Weights of a small transformer language model.
Size: 8 layers, width 512, 4 heads of 128, MLP 1024 SwiGLU, vocabulary 27653, 35.8M parameters.
Each number is 128 + 32 x the weight over its row's rms, rounded and kept within 0 to 255. Layers, rows and columns count from 0. Numbers have three digits each. The size before them is the row's rms in percent of the matrix's.

# layer 5 attention value, 512x512, rms 0.0506, rows 99-111, columns 0-255
107:096116084156086135119137130147144096119147148126113137108121150147176092122120162134216146096150072094125181129142093245110137149140177139150126119130106133128122125158168142153099158149136132136167102146172166145142137189209100117129151187146084160134113150146148066082065167124182168110126126078131135104097125171145185138070122081103120118114108168128122139137122079152111135143113163175155107132169091106128160120091179174129154109140143174087119154108153160219140094136174110131123079071115133126109121158143107108047156101123068086089111119103092160142083133134131151112128147087102097104110091143158101138129087118143154138121169130125153136128163129109132122166086174098135110094137183117119138131175127164124168090104143142045131125154097170106141092169120103
111:080119120194126139131164129158115124175102190098170096071131149107117111136097124130127112175146123055096150122129158128120104139093117130134125170120122178134223138128164128103158139143138130141132160111108079137086192147139121165117127143077112107115169058073135127115088142133120127066132135113134151155140120130139100070128118119157115148130161136107140074149054117127115101184170107084136142102096100162146157138184122081169125111093074083142000161155164130160125064109080126158089092080126144154159111145139166132140106158113048051141140116119112160137108136082074130172111142120190133197094143163184087117156160140086127091111145181134120087134168121116126108121134164189101124085123116155120131136168139149111162163137114102129074076124133106140097081116153148
104:138125153177118176127117138189137128131142186155146138061131115139159088090165088130124127128127113162068042104162147174095115138112122132128114124131137152161225114128177151123121139095127124135121133122129109097095070154137106147112114102118124171149102119081134126111125041149117117103142063196126150192193099141089153126140146119115176139147081115170142144135115118107134098149127080169135108222072057123132085112089117114118059150138144150104152145148156137185111128118159081118093162065124102172107207163035119124148137089105170127100119125118110174133148130124172161122090127116112189097125207065116169155181121124138126171123145131118171137121071083109108124109148112134136142163116079106193125152145128112176134122166153111049172098141101159105169128110139166
102:084132098161131114109128149125125121101159115149127088150133166144119145128169103140158120127140112146068113126143226120132106040202114117105149092109143152160172144102130121100080070226135131164050115135126131129157123159107191151183099117093193135147151097134157141182159069115081157130130155131117134113067128131079121125134126175081090133162149165151141134083089149108111141161141023176129128133203132119121079119087124170130105131091173083092105159136136103114171147144059130143161118126162155112130144115122132144175105125171109094131144131173118161111123137148118164086088167177073110119085133089174080139237168131150132104109137090136116132062129163130094150132130158140133163159125104113144157128151108171114163127165134118099093130169112105021077121224107116
106:121142107091064201114109124180130150138147148108115098085130168112131189113056161120123173069107150228135178132143119099070146057125130088119098094110158144095123130117133121133163070038125132124052154102147173063095133125169044086118148103138099132090134101087209188136126153113149143179140149027118106163109121146083076124106124124100113137117129072108143141086150153152149151127119148146148115202112069101062137094100147115151167086103129191129130182114110155108167097078109138097147082157190068113095143080168183130124152143165199098107121135165076146137128124165124103148142106105124147076143116100142086160131140142160099129125149084094110145166136124128109166108120099091135091102121149125146153103127145138128144119073099100119110096128139080141064106108138138
114:183124117112145165142120145032129107113116073143177176170123135129160089131070184125128082098090158056169110132109116133148131108118187121160103125157110070091226171117145129133171105136165137093129142137151152092138123144116133140113158137160129161107056110124063116194124116112092118106143165133138064099127084168157152152097120105130101130118117097162086187162182137134118103151096239168147177075145084112146069125110086110200103140098145237112103126141127132130159155169112088126155124093152148154152161075103096083153112118115142180208113161129164114141074099120097135106154158083146168099124110083116118117195121128125108107126166136119121124204144123127150194112147169126102188074134109186082093097102113103072064126131125156153022068124136131129079112059141108
111:106138154113079082153107100104155105140134123168112150107126110137162159154141060129198122109124137068115181159145131124116107085135186142139158132109151142167156115134102100113084122085137130101132126160114180120153129101042138148119174116147179175141140118102039092085148149130102157066120117164142147140093141134150106114105123140153129109123140202111139122154091135087119122134157160140158044164172077113092184114177107147093119111080190143121122164173151129147160125130176191107202060122088136134136047131148168063134145115170201161160080120163154124138090137147096134123114140111152178134157112115124102069106128118160130092141108115117176124106152153120121140061153160091117130152066138163087130149136123115126167151104081125143124065134169089152196114140163107
118:088147136080102079141135104044151115128139216085091097191120177135163113156112076124033192137123118091140108128138108194113121168112076110127109129225150155132164121127094137137135181158092143132164118148171130117131112137154043153156138147187124137138171143147099071124076076112142137121131098116127102127095147043148082136135138143123135139144157119125123159131075030219128119091132094219119094187142150135147157121102115195112122091137135087138074109075109150175157092089089162140143216154166142164144182054117080137113149136152117132181141122110148147157173142155152086117134149102180095157071062159138146117134098120149112112152124156126135124169117116153119123171100110158123126105065131168081148149158120109144148081111139101148112115070080126104160057150107177
105:110147128130072149086098122074140100155152130158149161107149125167145070105153134149112149137153144145100136092092171069148155102173131098103110102180085122127084140132130139094068148164125148133133097116163111129062115139161150102145123102117099141156152127186183125107082130112143164137129123134147167048066075206113154131162093080116170121110109137187152103102128115069109127159115124109106149069121133132192139146116128160092124190124116079098115085158151109127126120104129113097162101177170072147139120064068201124126111138122161132167154151143106148071118169131105156181109089152117096096163148086152120089104135083133111130162133108102113123075174149134115158129123126121110124097149156074150135152102107170094117174138153134105046089097154132163079141082124104
110:202143089125055141115153103093149100100141151180107121125124138169117113118096092129129113134147129099120096143114144078065073108150055112138107136171162229141113130133139117117159040182154132105127104068119114120111155109094086103135092127149186098113137165157155130196124150143103086164157137133138125108139153122137122152147081198152102116133146158087119078094088136154166140114139113170134095107129119148150111094146141139141107121128163113106122103108165117100138077153170191107134154088146072133158096082134145143136139119075114161129151101154169079156133111120133158102114136129118139213118103128135122131190147113137168118137114191154156113085159153146112106121132148140127099073170119138161155115123168131140156159095146124160095087152106112188126108174141130
115:102080203172092157202116095215158166133122117103100111051091120117106180131072127137155071100110136176119130134102116105105134137151137113115137107159139180111062136106142112097138190108130125091126113103132181125138125140151150095101099126098143118106142152096019130153155092144120158120100107149130116122116186134174176098111118107123103128108138155145119112170146151176171173132133137108136209105095050158120108135181140170147105079113131136069112186128094135094075098093165145097135168127124084186102068128069203145149127111154046087144149137103099119137125100151169106146164092152151078101142126126134101147179092127135098136112096192154086104135144143144132162125114087137118157117131131086088112113120135134134154150097145189117142126153166137114115134130094140
107:106124076184083255106146107078130191133129134143042125093107095204136153123119153124088122160119143063126107126129078137131108172140092085135109140153091134109135107124169109135166135142096137145102094112156107116107118121147161105084124142161145130146145091178121082146113102118121114129148170087145150121052121190136129145117131175148121118151112156139133148126210153052144204129123112141118062123130147176114097080140143225107102179087196131149113051106127129111151141102087035102080098106141141172119077170164113156146078149164125065192097123059089092071204098150111103109142109135159164103162125145166171142129118130101100138105115105123117099094124127128120171122104112139143083085123115166151097126099118141118153178111095095108159100127091115142121118097151122
109:137162149148144099084117084158131092125117142157128104132127115148078156143157133109099120102134137074113167125139154194167175087111154109069120139088127085158153137109088177129127170061145132120144126124137110084211149192084155065151129153146112187136136161143142180146210122146136127113172130124141158086101085121098092103121144111128125141140090214127088119207094096177126158110184085052127135157090175118191117170128140078140165212117096151139113056165126143145167140092169147096186148112126152149154180119134097127108133143125155115166132129114074114130196117092074105127112136151171129158141132095080135129114167114116138136141117178144096099226128154127138129088082126174143069162107123112054118148137102083106099155169076106182099161116122142133085135071112149
# layer 5 attention output (transposed), 512x512, rms 0.0518, rows 99-111, columns 0-255
114:112123100156107156121109117137141115105155136096144122112103143126146115111159151114199136107123100089103186175112096198136148136174144134126134125121124175112097112164143144125109190116138118121119162124167172137140139150211119136117130168150125130122061122148116110078099156119190107112169133105129143109064089145158172123146102120136125115105106135140119104146128108171146125126128166156139099144198094136135167156070157181120128099116130180163123159102160133230143116110131135146140067100143124165142102134168088128073163109138076113079109147110104167137097149102110151103111170082145094126148135152107149151166142115134142131131178117137171137113166144162171133120084155088119085109128116120127163084132125142113158163118100134024111118118124136085124122119141138
110:136096113176094140121132142121130158155104185138139112104142114104095128111154115154147116179160123063111131148095141110149125158116128107092078159109107167096255130099167178134165152133146132131154141136110089164081170167120113095081079117137094084089180113086135142103081121130103134129110149115137146156134133108154104077135133119154138168131116152135140130131065100132120144071168101090122158090094120142131162133149123079133106114123057074174000157180172154168103102131106106170130107076161119168181163184141173148110148119122043069170146146110094162129107127117097161131129153106140201183096127108153123136107144148103143073142161151122127084136173113132152117112127161152133131122140103151131102167118121149105135160124064134144111086103158119135126106088174164
107:127155178138126143127117125181141107132127167165169133081142124146179102120156147140163134190072097135022051081143126145097145156126151105134112116131117133167219147172157131112091121092134134109138120131119122140120105149135075155141072098086120181125073162101130148141101041150123135106114012152122142152137122121104160113084114135113146144129113126165136115103126130131139127104136063152124105195085083103132077130043151184128135154132142153110150138136152135204122136109148068095134176109130089157129187124009105110154147138114121154119137149128147187102149141104159106114121107095139124107106183060135200122181090120192110114087122112104153128122119112103133137152134119127124141168144139115163091155148131166121136121160113116063170093123103152116143126132124113
093:150191115173151140090093116174166108120119134139136106149107148107131126052165155120158100123158089153060106094132190091125130074204112136111146082125112150144203092128121080108082085225109119138121117146141132117140121174098209136161098107154146154181167119121144139187120055089116132124094147142117113079085135171081115106116096219116058200199138162147127120106120158121196132116150001147096120138171110129113107099101107129122131132112133095100115130059151075093155155076091129115150118147151153135128143118099123138151124123120112073135140100158104149107147155157152138100101165168156132128104102095199022148163175088155113136114145082135182092089110162109135103149104119086106152151142141122142130148104114083132135106137106139116083158099151111044094079180095073
113:099144111098111205127163092138112144134161106125076126079180133074116152078097175123165123042142118235127157154134115089086125076124136087114122106091171098125120125107175061119196076047141102119059149105157141074115155173119064132151134141161101110071104108094178155132137128123154121165134134092110115124139165184101118128123180133069085163131139089096139124136142188151146146169136180166160129165132110139086129106132150107112165097127152129099125189115132147107139119057142114095152108127181118108118133121166180142125176087129212081111119087161112192147125120157118089122174128122100160103166164125144149140141139142156131116113186098123130142172140144077120138145168137124125099137137149146130138098145138125126116095065132157111100130150160069129053122127114125
119:133122121150127156164148101043109119134106113142185154190101111114137076119093126102108108074130143063169120125101116146143124102128145124147107125200118072064231155079148160130164085168118164110145138135183127089151119127138120149119157142164163120109098146102066117177137113121096136081145152133146075111131075123179181119116135114134082136138133079140141173181176119117094110133126234175075171083145106084132097152111068134172127194135149226080090109125116152146126136139122096133161106102145170090127173087109110085198129118114187188214107170134106100094071113125090145123129147095147141151171111125100141122158120104121132137170193136118111193175161162156120127101121194116106126063119105147058102086123140102125110165161120159185031093104142132115093104068137125
120:163083167126086110173105080117160103165164088135138139132143119160152150147173130111168143146117158060112170140137131108119116083105150119124125135103140130165168086143087095097097143062112155133161068112087170094136143127050140131136165118141154159158146132098033105065130150115129138063107092141156167128112138144130112105135120166141088106124148196097195153131133142087075104124146150117152046136154074089082161083205087093066133107093197159115114159171119102144163141126174191095176059106092116155152051088173164081119136109115163142178093127128162095155070169136106121103103134115158148153119132113143115124095120116141107082130153125162163103105143145133157104086137117121132094124082142148088151125102142160110139139143095099128113079136150122144165110159170123
119:099180138085139063113173133068134125129126182119105112153106153123203125168100088114062179110158125092134122130115103192109140187160089139132173171191159129122164114165068097112143181160119150102124137146155138111111115178126098144140122159187135098131150123172126122118105048107143108081100078133126126155103154099142053112145115143158126131130161129111104148142087077223124112123134126185138112139153150140144119137068134180102115099128128099101066150112142126183167078071090148150169215128164137143133192061105074142136166115137102138181150092111135137154172154153142079145155159117171080158084074159167139109136101135109085138160151169106130115198131112126141153130100085147104149075083177121100165137161133136130144092127114126150117147095069098123146096138156153
110:112139130114100130038093107076143076142182133165112173115165163135129073078075145172118166123157185133102137120086126108140150111131118083117111147152109079156105157127129169143096153147128154144128104151186084150081141121151165165147118114108121117144130163185150152071088174117110164153144144131135185067055114185116176126145084074119176171122107105174122141106133133072103118136119081137147165070126133138153139168122138160127128171113090077099134095111121137122114126096087112157154113141149104137159086091086147143130070103109160090187129114142113114146092147154094154171098138136115102108121161101136064123131132115097157086173121127106142145047143135136122128130163175150122140092143146082163103187132121127142109122113148119106079096105145122150055096093127118
111:138124124117096129166103074112141093091119156142097115103155146157154134113081146108106120094114089079113079133127167083074080109166082121157128164178157188110138131106146117110158028215133166114134133141119105140091124119047088124134114137166152131159131152132172154167129176128105125158176135118127141103141157117121093131121109151117099104101132156136131079081081151163161171140113110159106109115086111117135098119097150085162123147115099135112116063103158111110144126159162163117156150127139058119138067079132184123121139136161086107127114135142160074132148141104121180122108107150118125226101133136098113118151156113118156109153120198165179062136195144165098075152132137100145125066191166148122158131137134176093146142053145151115085055151103128173141120140111148
117:129067232161095203196098120224177128131127100094142145059161152095109176111074151081178084132106168188115128148056110135130113126153163119129124110120151143146065127104135122121119187111108098103129151078141161114190165149128150123108091126107139082107135112110020114155114111142151152105104136153148119142123179099201176103129106098148143124150158159144103110173143156182155164133159161104128177068115066118148133153167119168158112092086099149049112186109132134100075109116153137122151182136127098147083057109056188149152168148135057090152133120113127132153122080146140110177145104188136110093137152084192151144166140130150096097140084181145097110149137125127138134121126106108125152095119079124124115076108130130120131144105145137123141149131156133111141130105084154
113:103162100160075217100148121072140177129125128127108096107151121210130166103119136131128139128114169076113117109125098164096123172141113086156123138153103156158098085112142143156191086181109163119112129113173109108101112100112143103127092154146104126102094128178157113158146130087110095108167136113139150146082118157135132116142124133146134088133091151149171137151200157085121193137086128142150078122153128164095103102137172192109140165137184134150118060107080136112153108077129065114070095121150123147079079170147115152165134150119117080165117084048117100119204113153106117125177126166150136099176138172166143104134097124176102118133133108105125067097120134118113109169097141149147098055110132150162111136127086110137128170145090147094114119168104073144133119088139121
110:107170127163144111096135087144119087116138137127108129145118135149064140097115096087114151138101153059104167150126140142185139051100171108087113130090130110188151130131125186173132153057151151122117116141137148109224145145089140118141169122169086187126117121162098133140160142125112132091135134118135138092103141137108061089130128109145101139108117182145127122209075141193117124123176088048119151180119149125146112139106127138148143160133103148139136070146130138146165140161152180135167112113131117132129208131108057105090122112104189097202136127114079107134180107097075128130150051144140121169127125123073173135108167141126166132136122176144092132199121148101126110101081099137146108138130140122061129145158131096132071166170102070164137183127133124142114118071164109